{
  "hidden_act": "tanh_gelu",
  "norm": "layernorm",
  "norm_place": "pre",
  "bias": "all",
  "parallel_block": false,
  "beta1": 0.9,
  "warmup_steps": 200,
  "dataset": "wikipedia_en"
}
Each number is 200 + 20 x the weight over its row's rms, rounded and kept within 0 to 999. Layers, rows and columns count from 0. The size before them is the row's rms in percent of the matrix's.

# k: layer 4 attention key, 512x512, rms 0.0454, rows 81-107, columns 256-383
# q: layer 4 attention query, 512x512, rms 0.0479, rows 82-108, columns 256-383
k81,114,213,168,210,212,195,201,167,216,190,193,188,177,214,242,222,210,192,220,189,177,189,202,205,208,166,170,175,184,228,216,214,181,196,185,216,194,208,244,186,197,221,201,221,197,175,210,190,214,234,161,219,207,231,194,178,197,178,204,241,174,203,203,191,156,194,202,189,233,221,175,196,223,196,195,215,161,226,177,220,208,188,183,227,225,227,203,200,206,228,210,208,200,241,187,204,190,192,180,195,232,164,192,208,172,180,215,188,194,221,203,199,246,220,224,229,153,169,187,187,220,230,179,209,235,187,193,228,198
q82,095,194,154,205,177,187,231,197,175,191,225,212,196,194,196,169,191,209,173,220,192,177,190,186,181,195,203,209,180,202,204,174,226,209,195,189,216,207,198,223,218,222,185,214,196,190,193,188,205,190,216,190,207,168,198,175,188,235,236,195,192,203,194,200,216,198,205,220,185,152,191,195,201,195,226,202,203,186,202,190,207,165,200,232,210,204,219,219,203,228,240,208,234,193,190,189,183,215,188,210,208,213,221,186,276,219,178,210,243,172,220,243,215,222,239,204,193,228,229,180,199,227,178,197,233,206,200,182,169
k82,110,155,175,159,203,212,202,158,180,210,225,202,190,234,192,164,191,215,181,203,199,204,215,226,186,208,196,194,204,226,189,207,210,201,192,184,170,205,222,197,191,201,203,235,257,211,219,226,218,207,203,191,216,172,199,163,213,197,181,171,213,218,202,176,202,181,211,219,179,194,172,209,221,170,207,213,201,191,179,159,174,184,207,241,193,211,199,194,210,172,225,194,239,188,206,181,166,217,220,231,177,209,252,175,228,203,186,202,225,207,206,220,206,194,178,227,214,220,240,204,171,191,201,234,237,185,202,205,193
q83,096,185,230,168,225,159,181,207,192,196,159,176,211,207,208,192,237,227,201,178,181,182,235,204,214,202,180,188,203,209,192,165,174,215,204,200,202,203,228,162,223,204,198,209,189,148,185,140,189,194,190,186,187,212,198,200,189,206,172,188,209,245,229,210,201,167,187,173,200,214,204,223,175,188,182,245,222,188,183,154,196,211,188,209,257,213,205,193,214,205,203,189,228,189,201,204,217,200,208,200,206,206,199,192,221,209,174,196,197,192,178,215,193,221,236,214,225,189,154,215,185,210,150,192,247,249,213,159,183
k83,113,175,192,176,211,195,189,196,193,219,216,188,203,212,180,217,208,195,191,168,162,159,196,197,229,194,179,187,208,206,195,174,182,219,170,204,203,218,209,172,207,199,192,215,191,185,226,193,208,218,199,195,180,232,212,205,191,184,181,226,167,213,229,172,220,192,179,197,179,249,201,214,217,190,178,165,227,195,196,166,208,224,179,223,231,209,189,213,193,246,179,166,200,211,176,183,218,218,189,167,205,166,179,180,198,182,185,216,173,201,187,195,187,191,204,211,190,207,163,199,186,191,155,178,242,241,223,199,180
q84,093,219,210,201,234,201,244,196,210,201,169,216,211,190,152,201,247,185,197,197,179,230,234,212,200,128,179,177,207,198,171,217,219,191,194,191,184,194,188,222,217,229,214,205,221,181,167,211,198,221,208,195,181,169,199,195,233,204,229,199,248,164,198,189,217,188,214,243,161,201,246,182,222,244,183,194,181,171,220,223,167,173,197,250,210,213,154,206,191,211,198,194,213,227,205,190,228,179,174,199,201,232,176,187,168,194,229,224,200,186,194,169,208,254,177,221,181,202,202,179,199,200,169,161,170,205,187,210,208
k84,109,216,212,172,215,193,165,205,193,171,191,206,184,243,173,183,216,188,195,194,218,212,207,183,182,194,163,179,191,160,180,197,217,194,205,181,196,212,201,182,201,218,199,208,186,191,208,212,199,241,232,192,190,201,190,238,200,196,213,155,245,178,206,208,174,192,221,188,154,232,207,173,180,211,212,185,227,226,213,202,183,210,188,212,201,211,167,196,198,186,186,156,174,237,182,218,238,190,186,227,192,187,213,220,174,220,220,164,198,155,217,200,218,237,186,245,201,196,231,209,178,215,188,201,166,210,176,245,232
q85,099,213,208,225,181,210,216,175,205,208,198,170,214,196,176,174,182,207,209,216,202,177,195,148,192,207,174,203,207,191,193,197,207,229,172,232,176,191,187,209,222,205,211,182,196,201,201,194,211,202,221,206,205,201,213,172,178,179,171,175,200,232,178,190,195,162,179,202,192,198,198,217,210,187,210,188,209,204,204,236,220,201,203,209,222,224,208,188,209,204,178,227,210,193,268,204,210,209,202,221,201,192,242,174,206,222,185,176,212,194,162,226,188,231,200,187,202,203,249,238,216,248,243,208,166,201,225,236,207
k85,114,178,198,217,184,201,200,215,219,216,203,202,171,194,203,195,191,192,212,191,196,206,186,167,174,205,189,205,228,224,210,208,217,224,162,192,242,200,201,212,217,191,209,211,223,213,218,186,240,183,215,188,183,198,203,211,194,214,188,150,219,221,209,213,245,181,204,211,183,192,189,207,225,226,186,213,203,208,181,222,211,192,189,188,217,238,190,214,222,214,178,214,187,188,227,210,221,229,205,221,207,179,172,191,169,204,194,178,209,222,197,207,215,191,195,174,189,213,233,198,204,235,260,209,189,224,220,237,184
q86,100,202,203,192,183,202,173,204,199,165,219,189,211,205,188,232,196,200,216,214,180,229,193,213,208,188,186,215,209,236,172,174,165,180,240,188,151,177,207,214,175,209,194,217,206,182,203,205,196,184,218,194,259,202,205,172,188,231,202,184,202,203,194,209,242,194,179,220,199,166,186,203,199,221,194,208,243,216,213,237,177,196,232,206,203,204,222,188,221,184,208,194,186,188,216,200,213,198,180,213,169,192,200,170,202,153,216,180,206,185,236,199,182,177,204,228,217,171,180,206,183,204,222,190,191,249,189,207,182
k86,113,224,186,202,196,210,171,214,218,179,203,182,223,194,188,190,194,190,202,188,186,227,188,188,196,190,219,193,227,209,198,213,193,191,204,185,208,205,210,214,170,192,189,227,227,136,205,189,171,210,222,204,203,191,222,202,216,251,197,211,192,196,197,216,218,214,184,222,223,212,213,203,214,175,195,189,188,219,191,225,200,221,223,212,220,203,190,239,201,166,201,174,178,167,216,193,202,185,205,237,192,207,209,185,226,192,168,154,206,182,225,176,184,213,205,192,217,200,187,192,187,193,194,178,188,235,181,221,203
q87,098,201,175,191,194,204,194,216,188,182,196,238,241,244,195,207,208,185,194,179,202,157,243,201,204,196,206,173,211,176,206,198,201,224,233,188,215,191,204,232,194,205,207,221,196,163,207,189,204,206,204,212,222,178,220,174,176,213,167,177,253,199,178,245,157,189,226,203,209,172,222,181,214,186,178,158,198,196,204,217,221,198,202,204,216,199,219,201,206,198,195,188,199,209,159,167,185,227,188,207,204,230,216,195,165,214,207,179,184,213,217,228,195,180,251,197,239,176,155,202,223,205,165,212,168,207,217,233,174
k87,111,189,225,226,187,231,206,220,136,165,200,248,211,233,176,183,217,204,161,228,195,195,228,237,234,199,204,202,160,216,163,168,200,221,234,172,199,219,204,186,195,225,218,198,178,181,211,199,190,189,204,208,208,175,202,163,233,216,213,169,226,184,202,219,224,184,222,222,197,196,197,201,237,193,183,169,187,181,171,221,214,245,203,179,202,198,206,217,206,205,191,204,204,216,199,185,177,248,200,212,195,229,196,196,170,204,189,173,160,227,235,203,220,213,248,242,232,182,167,226,196,174,176,206,173,203,189,210,169
q88,095,191,182,184,192,212,172,206,214,200,215,244,192,202,167,238,214,210,214,191,175,189,194,215,198,218,209,181,232,190,221,190,217,198,195,163,162,198,216,200,192,207,173,219,200,190,187,203,163,202,194,140,200,208,200,220,228,197,172,194,202,179,191,195,193,219,203,184,184,185,192,192,178,213,185,212,202,205,201,188,204,242,205,225,207,225,186,198,184,183,188,198,225,190,191,233,179,203,200,187,197,209,190,227,162,227,176,174,207,200,204,206,190,248,182,156,240,209,171,211,218,190,210,186,207,197,200,196,189
k88,113,216,220,229,204,194,163,201,212,203,205,207,212,204,169,189,187,194,214,162,186,178,183,187,204,231,196,171,218,204,228,194,193,204,191,165,165,184,198,173,227,197,203,170,224,226,181,214,214,203,198,199,189,190,180,201,203,194,175,186,206,211,174,221,219,207,189,201,194,179,181,195,200,260,201,223,214,226,183,205,206,207,192,208,193,172,215,166,216,180,211,212,210,176,204,204,157,208,194,211,188,201,189,236,168,193,206,181,205,177,213,193,161,233,170,205,194,206,212,225,213,211,231,198,199,181,204,204,205
q89,093,188,170,156,223,212,191,213,220,212,208,172,201,224,236,184,148,213,202,202,232,211,213,176,190,162,182,178,239,173,184,230,208,202,179,180,191,164,201,196,226,200,219,215,205,198,221,169,220,193,225,165,165,199,219,190,196,213,196,194,206,204,219,180,195,222,179,186,207,220,199,193,190,177,228,190,217,198,201,215,174,197,195,190,234,214,184,172,223,184,243,217,201,201,182,228,178,198,186,206,193,210,205,174,188,202,170,186,192,222,222,193,237,225,196,241,192,184,193,170,196,188,201,178,183,150,209,229,201
k89,106,215,197,208,204,201,172,197,237,198,206,182,190,220,201,173,182,191,237,180,191,170,203,192,206,198,191,170,210,156,168,215,184,176,210,196,175,182,179,201,233,190,237,182,195,176,227,203,221,202,231,157,155,189,218,169,228,214,158,198,188,204,209,191,191,210,173,145,218,182,187,172,189,228,208,223,191,167,249,215,206,191,205,180,232,191,183,199,208,181,237,176,222,192,183,194,168,183,194,204,194,228,172,181,201,192,214,186,186,200,211,196,194,218,215,215,154,226,190,213,156,230,223,218,219,196,228,189,215
q90,095,196,178,203,182,232,195,190,170,179,202,220,195,212,208,194,176,190,222,190,175,244,189,207,211,204,198,198,246,223,188,218,219,193,231,193,199,193,221,230,217,195,204,220,173,194,215,214,226,164,185,175,163,183,230,177,223,228,219,217,184,213,195,189,190,211,215,180,191,210,222,215,206,189,174,199,231,170,204,184,195,186,169,182,213,198,208,212,208,229,203,216,218,188,190,208,195,208,187,162,194,190,257,229,183,201,180,246,226,205,200,187,182,189,143,204,246,223,174,172,185,193,213,197,176,185,234,220,195
k90,109,216,180,154,213,241,202,214,174,204,214,243,190,219,202,218,191,170,188,162,205,220,207,217,189,199,219,223,169,193,227,194,212,216,202,198,179,170,190,200,225,218,194,214,179,187,203,184,215,222,191,178,185,187,225,204,215,222,217,208,209,185,192,176,214,195,229,193,195,194,196,220,226,198,176,163,202,169,214,168,196,160,201,216,198,215,195,202,184,215,193,198,179,186,214,198,219,208,193,230,201,179,216,213,171,212,176,221,237,207,176,230,162,175,191,197,222,180,227,183,191,205,216,202,183,183,217,170,202
q91,099,209,215,184,191,183,193,216,215,218,205,179,185,229,203,210,223,181,199,198,201,179,221,186,199,219,180,163,208,186,199,189,158,219,183,197,191,185,187,222,194,195,179,202,167,200,200,211,180,177,183,202,210,209,223,225,186,202,194,179,192,209,184,183,202,223,224,204,197,194,236,167,199,171,245,187,192,215,232,181,200,172,209,201,164,218,211,207,233,159,205,190,200,201,225,186,185,172,210,201,216,220,214,217,215,199,194,187,198,180,161,192,222,249,238,202,189,194,195,166,194,209,204,176,210,197,228,218,175
k91,113,187,222,218,210,214,203,203,188,210,216,199,178,238,219,190,244,206,198,143,219,169,202,197,157,184,222,190,221,207,175,225,211,202,188,211,207,201,216,197,188,215,184,192,216,202,237,206,218,178,220,196,199,201,219,194,223,171,212,186,167,180,198,190,203,212,228,226,192,175,199,210,210,204,221,170,206,222,226,234,216,207,207,203,229,232,192,192,188,182,204,183,180,183,173,238,193,220,169,198,187,204,208,188,209,233,180,179,179,251,182,193,202,226,217,219,190,201,177,207,194,184,164,190,204,200,236,219,162
q92,097,193,216,188,197,187,176,185,191,223,221,168,178,196,183,213,184,196,239,204,190,181,243,219,224,215,158,205,222,174,172,209,181,238,202,218,202,196,239,185,160,198,178,230,198,172,201,181,213,201,196,224,156,208,193,201,176,214,183,186,191,182,208,207,201,223,230,254,225,174,205,219,193,200,199,214,168,207,215,192,217,213,173,171,206,177,210,165,207,224,195,208,221,194,192,181,189,182,162,211,220,188,154,199,212,226,180,209,204,179,213,193,226,168,209,195,170,174,228,192,211,210,249,228,214,192,200,188,222
k92,116,188,227,207,200,205,228,196,185,202,194,192,176,243,184,176,171,206,182,198,199,215,204,189,198,205,222,201,219,205,208,174,184,217,223,191,219,215,219,203,181,169,195,214,188,193,190,171,208,232,188,183,168,201,183,184,186,198,204,197,180,196,219,223,185,206,211,243,171,194,221,187,172,197,177,203,204,210,209,220,233,157,183,186,156,190,203,203,212,195,201,199,236,186,182,163,152,225,160,205,201,218,167,201,204,217,181,236,200,183,189,189,188,200,187,187,198,195,228,217,210,216,231,204,203,183,170,195,202
q93,095,206,204,189,209,168,161,213,211,172,160,199,189,196,243,230,181,180,187,208,217,227,189,172,226,190,196,189,181,159,184,197,202,204,196,201,214,207,223,206,194,216,183,198,196,223,193,204,202,200,217,210,178,223,186,213,185,180,165,176,180,158,233,172,208,193,184,203,202,192,243,204,186,182,223,182,172,196,189,194,184,208,151,233,194,216,221,193,226,186,221,211,180,210,183,189,201,232,226,200,217,223,208,208,203,252,220,207,196,201,205,170,202,179,203,208,217,193,214,187,235,189,197,221,220,189,214,230,188
k93,107,222,197,235,195,196,191,208,171,202,163,194,205,186,234,212,164,177,192,208,195,207,161,184,185,199,173,209,211,187,182,194,211,139,209,215,183,192,167,224,212,184,185,188,222,218,175,230,215,201,213,226,199,227,210,209,204,200,225,161,154,177,199,215,204,172,157,187,187,231,217,229,178,173,179,105,173,211,173,203,199,212,196,183,183,193,203,196,167,181,202,188,209,190,230,210,242,179,229,180,195,210,187,232,215,194,188,208,223,208,218,208,202,191,214,241,221,190,222,204,178,192,184,187,208,181,229,216,163
q94,094,192,195,190,242,198,183,236,181,201,184,190,237,192,178,186,212,173,215,222,236,164,154,201,201,205,207,193,214,259,212,211,185,212,184,202,248,187,186,227,203,228,219,188,237,214,198,174,207,231,191,188,235,215,217,198,173,185,180,205,234,210,245,196,175,181,174,168,171,199,211,225,174,172,232,221,184,246,209,206,177,217,194,190,235,208,188,188,213,206,219,182,205,188,197,203,180,178,204,198,199,195,200,217,200,193,193,190,196,206,190,193,192,234,192,234,178,214,226,184,209,205,170,187,197,208,190,179,216
k94,111,187,186,194,205,183,194,190,216,199,160,157,226,211,183,180,191,173,228,202,212,143,199,192,203,220,177,206,195,209,236,209,184,194,220,179,179,193,212,239,185,216,180,210,242,186,194,175,227,200,204,220,219,184,201,220,160,168,222,211,248,216,198,214,216,190,179,209,213,167,205,214,221,183,195,183,202,192,193,180,189,233,182,208,175,207,239,191,215,222,211,189,176,206,220,217,210,195,239,207,225,224,208,201,188,198,220,209,217,202,201,171,203,218,182,194,231,170,258,231,199,193,182,190,183,208,219,174,173
q95,098,190,238,204,219,199,212,169,215,219,200,182,196,199,157,188,192,198,203,175,224,210,218,181,210,200,245,209,167,160,172,225,183,225,192,211,204,204,219,188,218,207,212,234,208,200,154,218,227,172,187,217,231,163,197,182,230,187,171,201,191,212,207,202,192,193,202,196,187,241,191,222,198,212,195,210,174,187,192,177,238,233,211,227,214,227,163,208,184,212,187,164,218,214,192,214,233,203,192,205,188,188,199,214,190,215,181,189,198,185,185,218,196,201,198,207,221,234,212,219,181,187,170,193,200,202,218,207,159
k95,111,170,208,181,183,200,203,197,171,201,160,199,200,196,204,216,231,220,217,178,203,213,242,177,210,145,212,192,201,179,157,224,162,224,209,229,247,189,224,190,207,203,202,211,199,182,196,255,227,184,206,218,209,213,178,197,209,200,177,187,208,234,216,197,186,199,192,184,185,203,201,182,225,219,185,198,213,169,185,161,216,202,190,185,186,204,204,187,192,184,196,191,222,172,191,231,240,216,221,198,215,206,185,211,189,256,199,189,185,212,192,188,207,195,171,208,200,206,226,174,196,187,183,200,173,189,198,216,216
q96,097,183,212,197,244,172,203,227,177,192,201,193,222,229,175,213,198,204,221,218,169,183,208,186,182,197,211,203,242,141,223,176,208,227,200,182,178,220,221,186,171,185,183,189,205,227,196,209,199,195,217,220,181,193,208,212,259,229,211,194,188,232,199,198,213,172,209,212,189,206,179,185,208,183,188,180,202,199,220,225,193,202,178,166,233,172,185,201,247,209,185,133,214,221,195,185,197,230,195,160,218,234,184,165,209,209,197,180,232,175,160,177,210,191,194,182,193,171,207,187,229,195,178,210,183,198,161,187,151
k96,113,184,203,177,193,182,187,197,203,215,198,188,184,224,177,217,206,226,214,219,215,208,171,203,195,203,187,186,259,166,230,172,216,227,217,194,182,189,213,200,206,187,197,192,188,201,202,227,230,156,171,216,196,228,206,208,223,203,231,227,213,233,199,189,199,219,207,177,212,242,220,203,184,183,187,201,211,207,203,233,200,199,221,146,211,174,182,208,222,220,202,208,229,222,177,190,161,175,182,172,202,194,201,205,174,176,191,165,228,200,197,189,243,180,191,197,202,192,196,217,203,189,184,178,237,211,198,191,194
q97,096,197,196,171,211,218,212,191,211,194,198,205,205,227,207,198,180,184,210,187,163,230,267,182,194,171,199,238,223,155,160,183,169,188,226,207,180,205,232,215,193,181,212,161,182,257,226,188,228,227,172,208,163,217,204,185,206,226,196,207,191,227,209,201,167,244,182,215,205,204,205,154,206,183,207,221,204,193,213,213,201,196,217,189,219,172,163,239,186,211,193,188,188,159,195,167,188,204,178,215,221,206,211,209,210,201,199,175,194,191,189,206,215,211,195,196,217,228,200,218,187,207,216,208,234,203,213,190,190
k97,114,178,208,214,198,246,171,203,241,219,165,232,182,187,171,206,184,190,229,193,188,192,217,212,238,195,214,245,223,219,190,198,205,181,205,209,161,194,238,199,203,203,240,207,189,260,234,150,220,237,196,187,171,191,205,198,192,217,192,197,245,209,222,193,203,237,203,228,185,217,216,199,206,157,191,192,216,201,207,168,206,191,185,181,201,209,192,225,178,243,212,180,200,178,216,205,206,206,161,193,215,220,199,228,196,158,171,206,188,211,219,221,229,189,176,228,190,222,228,212,191,190,198,206,209,205,188,198,168
q98,093,229,184,180,207,201,184,219,206,185,204,218,215,185,190,197,188,245,193,196,195,209,213,210,194,191,212,163,188,239,204,208,184,191,218,207,164,207,229,218,201,220,188,165,201,218,188,203,197,227,177,212,219,178,191,158,219,201,183,210,198,196,188,205,201,185,192,204,185,198,230,175,236,221,182,229,210,225,211,238,219,183,190,229,171,171,190,236,217,204,207,199,209,170,172,214,218,204,214,234,214,222,202,230,242,213,186,173,183,245,226,219,212,183,205,219,171,167,181,227,224,183,185,183,181,186,194,189,166
k98,109,210,212,215,198,200,205,205,196,192,193,196,200,210,228,191,197,188,166,196,193,185,191,169,225,199,191,182,219,205,188,184,217,212,224,230,185,173,171,223,220,187,192,184,185,224,219,231,218,198,203,218,209,189,218,162,228,226,184,177,210,214,183,214,183,197,208,192,192,206,203,165,212,197,203,240,209,207,215,224,190,199,208,159,197,180,191,223,215,198,200,221,168,150,208,201,197,185,237,185,171,212,207,219,202,214,223,163,210,212,259,219,176,171,190,225,213,200,181,190,199,185,182,199,199,153,214,183,169
q99,093,203,184,166,228,213,263,216,165,182,153,182,199,211,177,190,207,191,165,210,190,228,188,193,197,252,270,179,193,205,204,212,198,184,194,212,192,165,222,223,184,177,197,201,209,201,193,184,186,202,210,188,191,191,203,176,164,195,212,194,204,196,211,196,204,219,187,168,213,174,179,205,191,210,181,205,217,225,227,195,216,214,196,175,208,205,185,208,222,174,176,200,192,179,197,212,188,195,189,209,192,189,195,184,173,230,206,198,173,223,210,196,224,188,222,205,226,186,205,186,192,183,203,186,229,177,176,204,239
k99,109,232,183,186,223,230,204,219,197,192,188,198,213,195,226,240,214,162,199,223,233,201,186,183,206,175,250,204,222,203,200,204,191,211,172,208,196,190,156,216,179,207,195,208,207,199,215,202,213,188,201,189,178,219,192,187,198,191,192,215,198,162,213,172,182,202,173,200,235,180,200,217,187,207,191,248,186,196,217,248,200,176,166,168,183,190,189,182,238,221,200,192,213,194,179,228,220,181,169,194,203,196,188,209,203,217,195,198,212,242,192,203,169,220,184,240,230,201,216,220,194,168,183,206,198,161,201,232,229
q100,093,178,181,192,195,203,205,212,197,196,196,238,174,194,191,215,179,191,215,213,164,168,166,210,213,183,196,205,216,219,169,186,209,211,208,190,181,192,206,195,204,179,212,229,192,191,208,194,194,187,190,222,196,241,212,186,165,167,255,212,200,187,230,203,176,219,209,188,179,193,228,188,232,215,189,177,206,136,252,227,191,184,233,209,207,165,201,209,181,187,207,239,184,179,186,202,201,218,205,207,197,209,214,179,189,174,177,205,220,252,216,186,186,209,228,192,218,215,194,196,169,217,195,180,200,207,161,217,191
k100,112,188,207,203,186,167,228,231,195,186,223,179,189,204,189,201,182,205,199,211,190,178,169,210,210,208,183,220,167,223,174,184,240,220,189,212,174,167,227,191,202,218,191,184,186,204,187,170,184,221,178,197,192,224,192,193,205,184,223,206,209,215,174,222,202,229,224,231,180,192,243,186,177,205,169,175,207,178,211,233,186,179,225,207,193,189,218,209,206,164,195,251,174,198,179,187,217,228,215,207,202,182,202,172,168,214,215,197,196,192,200,150,197,226,181,171,226,233,197,191,184,184,212,198,206,217,185,226,199
q101,097,178,172,196,240,207,188,183,184,215,203,215,209,253,184,189,177,181,196,196,191,226,236,177,176,220,176,245,214,192,218,195,191,174,219,195,175,211,212,199,199,199,178,173,183,176,160,205,181,210,186,235,182,220,232,175,186,208,154,194,186,201,171,198,192,170,170,201,199,151,221,189,235,202,194,224,172,196,173,199,175,206,203,189,199,224,192,242,208,218,197,210,176,210,208,191,186,200,202,193,200,229,206,204,243,220,196,179,183,226,208,202,160,221,189,172,180,186,168,155,202,234,235,169,163,186,247,174,185
k101,109,190,177,156,204,180,170,195,167,221,221,170,201,220,198,222,177,186,238,179,203,184,203,226,181,218,204,193,199,206,226,194,209,179,209,211,178,172,226,194,201,179,201,217,215,192,167,186,203,211,200,188,197,174,158,177,205,184,203,209,184,203,209,203,185,181,212,204,172,211,203,200,208,190,193,233,179,178,193,231,177,214,212,195,199,240,179,208,207,231,220,217,202,227,234,183,199,184,209,179,183,210,251,213,225,224,165,167,186,207,204,206,181,179,175,192,176,188,169,192,159,229,210,161,182,170,201,187,215
q102,098,188,166,245,170,180,209,213,212,195,186,163,209,213,219,201,213,181,214,220,229,219,233,176,227,187,219,176,164,188,205,185,203,187,223,216,212,183,204,237,166,183,211,190,188,164,190,249,202,187,182,215,203,232,211,189,191,206,194,171,193,186,165,200,217,180,213,159,226,195,199,237,210,194,200,188,205,212,217,202,208,233,195,185,186,173,157,182,224,203,198,223,210,234,228,208,179,198,174,226,190,223,194,198,190,178,205,203,201,181,191,189,207,231,157,225,198,232,205,175,217,203,241,199,191,218,177,202,216
k102,110,195,151,190,188,176,193,210,198,220,219,176,224,157,190,211,182,182,215,207,219,216,189,178,224,194,204,200,173,214,188,222,215,220,186,204,149,207,231,240,192,201,214,189,186,190,207,247,183,210,208,227,195,200,186,222,198,234,224,190,196,200,206,180,179,198,191,167,225,201,193,185,235,188,160,196,220,233,203,222,209,206,195,164,185,190,169,191,216,226,213,192,232,206,213,219,206,230,196,205,185,199,174,194,215,184,181,193,179,188,197,198,173,187,212,221,165,213,199,183,207,173,239,206,150,194,239,214,172
q103,095,197,199,209,193,167,217,185,180,224,193,210,214,196,210,212,212,235,207,173,202,186,189,227,226,199,203,212,216,203,192,198,207,214,200,203,189,193,181,219,188,211,194,161,228,235,185,168,223,184,178,202,155,175,193,199,186,199,168,189,182,211,192,216,202,208,194,227,218,201,186,206,214,215,206,233,208,173,198,202,220,195,219,202,212,196,225,214,193,216,218,208,190,194,234,170,213,227,163,228,206,180,223,197,219,178,192,180,175,244,232,191,233,223,232,198,191,203,222,234,180,185,223,195,213,191,167,176,223
k103,108,211,224,194,186,143,201,228,180,246,170,175,214,200,196,179,211,224,170,174,189,202,185,203,210,180,187,239,204,227,184,209,184,198,218,193,179,203,189,192,226,213,217,190,223,202,198,213,169,187,158,221,164,181,172,202,182,181,203,217,194,193,195,168,198,205,160,220,197,206,203,205,186,167,211,197,193,186,236,201,220,217,211,170,195,203,223,187,196,214,234,204,224,209,190,191,190,211,173,224,224,202,202,201,185,225,193,168,191,235,184,229,222,224,194,211,219,206,198,215,202,211,199,174,218,223,192,195,228
q104,095,210,188,206,194,213,240,176,183,223,185,203,208,219,186,212,189,188,184,190,187,178,190,164,187,197,209,190,201,217,207,194,191,175,205,189,209,180,155,191,196,190,199,182,204,170,184,192,186,175,233,217,202,204,211,164,205,221,185,229,188,189,226,186,196,178,212,199,183,201,167,217,200,214,200,180,173,232,194,195,190,202,186,217,213,210,150,197,181,228,213,193,232,206,221,175,181,189,211,214,227,198,234,222,239,205,192,204,187,190,217,213,182,190,189,215,181,188,187,209,211,233,173,219,190,189,196,195,214
k104,107,192,197,195,208,235,212,137,183,183,171,212,181,155,190,194,196,197,188,217,235,198,194,211,208,189,209,212,182,215,208,210,176,189,223,174,209,211,167,209,231,209,186,198,175,183,221,202,182,191,191,222,188,196,200,179,203,215,173,232,187,216,255,196,219,201,189,190,159,173,211,210,181,182,222,203,216,214,199,186,171,174,181,236,173,223,178,203,194,247,197,193,179,168,230,203,188,175,229,221,209,194,200,202,186,187,221,227,187,197,195,193,237,222,177,168,192,146,218,190,169,170,219,209,193,167,216,144,227
q105,096,187,201,180,178,191,202,229,176,170,167,168,178,220,160,237,199,175,174,225,197,218,242,190,228,216,226,201,192,199,222,176,207,206,190,210,235,185,207,213,188,201,204,237,197,173,208,217,192,217,172,231,221,202,180,194,207,219,197,176,217,204,182,196,218,187,205,212,194,223,165,180,217,212,158,202,211,203,202,187,241,207,213,212,214,237,188,226,211,198,195,200,184,185,226,199,176,207,219,207,179,229,196,219,187,226,195,184,219,166,131,173,222,182,199,198,187,197,224,196,188,179,193,170,182,221,199,157,185
k105,112,204,185,166,202,193,209,203,204,185,183,179,151,170,199,221,213,205,193,223,228,236,235,190,219,230,167,215,221,204,206,150,226,213,213,198,186,198,201,209,177,212,169,205,199,170,229,217,206,214,180,216,190,200,188,202,189,192,205,171,198,206,185,201,205,192,221,204,170,195,194,189,207,201,166,185,184,236,201,177,241,208,194,226,198,273,168,210,195,204,204,251,223,161,228,163,231,172,229,214,171,218,182,215,171,209,248,200,233,208,158,195,219,214,172,215,217,183,176,214,217,191,207,203,209,222,194,167,176
q106,092,177,210,235,205,187,208,210,205,138,209,175,177,210,223,223,202,199,186,184,202,236,232,248,200,207,179,204,220,195,217,190,235,191,217,180,178,212,205,187,173,212,265,227,216,184,210,171,218,192,172,186,212,190,170,219,249,187,238,251,216,193,181,202,212,216,203,207,182,214,185,187,156,211,213,218,202,202,206,208,218,182,158,191,162,224,205,210,183,199,217,221,212,212,198,173,148,190,170,229,178,159,232,193,201,202,177,229,193,194,203,191,207,202,170,224,184,179,215,199,196,183,185,203,228,207,213,226,200
k106,110,210,210,197,194,183,216,219,199,219,219,176,189,195,208,202,206,198,154,228,202,210,192,171,206,222,195,208,208,196,207,213,198,176,183,194,204,204,235,234,212,173,233,218,212,180,227,198,203,211,173,195,198,203,173,212,243,188,225,226,173,202,178,162,197,192,209,206,208,226,210,149,204,197,202,185,209,207,218,186,201,226,197,188,169,198,201,186,175,203,194,197,257,183,189,188,199,202,210,220,213,169,215,210,193,215,195,191,202,219,206,236,247,201,188,181,197,184,204,219,163,207,202,175,166,199,184,185,187
q107,095,215,211,211,223,201,207,244,221,189,199,153,181,204,201,196,188,195,184,188,221,206,204,217,197,191,209,189,185,226,233,222,178,201,178,192,167,259,212,204,196,220,214,196,187,168,202,215,210,189,196,204,212,235,186,212,241,168,199,182,192,190,212,187,173,206,184,195,194,218,205,182,191,192,190,210,207,163,181,224,214,142,214,172,214,207,210,160,192,192,163,204,177,181,197,229,174,216,215,224,175,182,155,153,201,194,224,200,174,179,211,189,182,173,181,186,211,212,164,211,148,214,187,215,160,205,183,216,232
k107,110,197,209,176,213,183,180,236,212,234,193,170,191,217,194,188,217,189,189,209,210,191,213,175,187,189,214,216,187,201,209,188,197,226,170,188,189,223,181,184,182,224,212,181,216,175,228,213,178,198,205,233,209,245,170,215,197,178,164,177,198,205,177,202,190,231,195,176,180,219,245,205,210,221,206,222,206,181,198,177,179,152,204,230,212,221,200,199,177,194,211,189,194,195,201,187,166,180,176,232,179,225,155,199,178,203,213,185,176,197,215,173,165,183,219,182,194,208,209,223,176,234,176,219,151,207,201,221,230
q108,095,190,175,203,223,231,186,181,202,181,218,189,174,185,225,200,229,217,190,230,161,233,211,187,208,203,215,225,200,201,220,228,206,200,151,169,209,207,190,191,232,206,204,184,183,188,197,172,169,197,171,229,217,171,187,184,170,210,229,171,212,222,214,215,190,174,216,188,223,178,199,211,202,225,213,207,202,215,202,231,221,187,189,196,209,184,204,170,191,189,233,237,187,187,195,183,187,236,190,183,231,185,160,216,201,181,221,178,200,206,221,191,203,216,222,202,190,183,216,233,198,195,186,197,220,181,217,218,166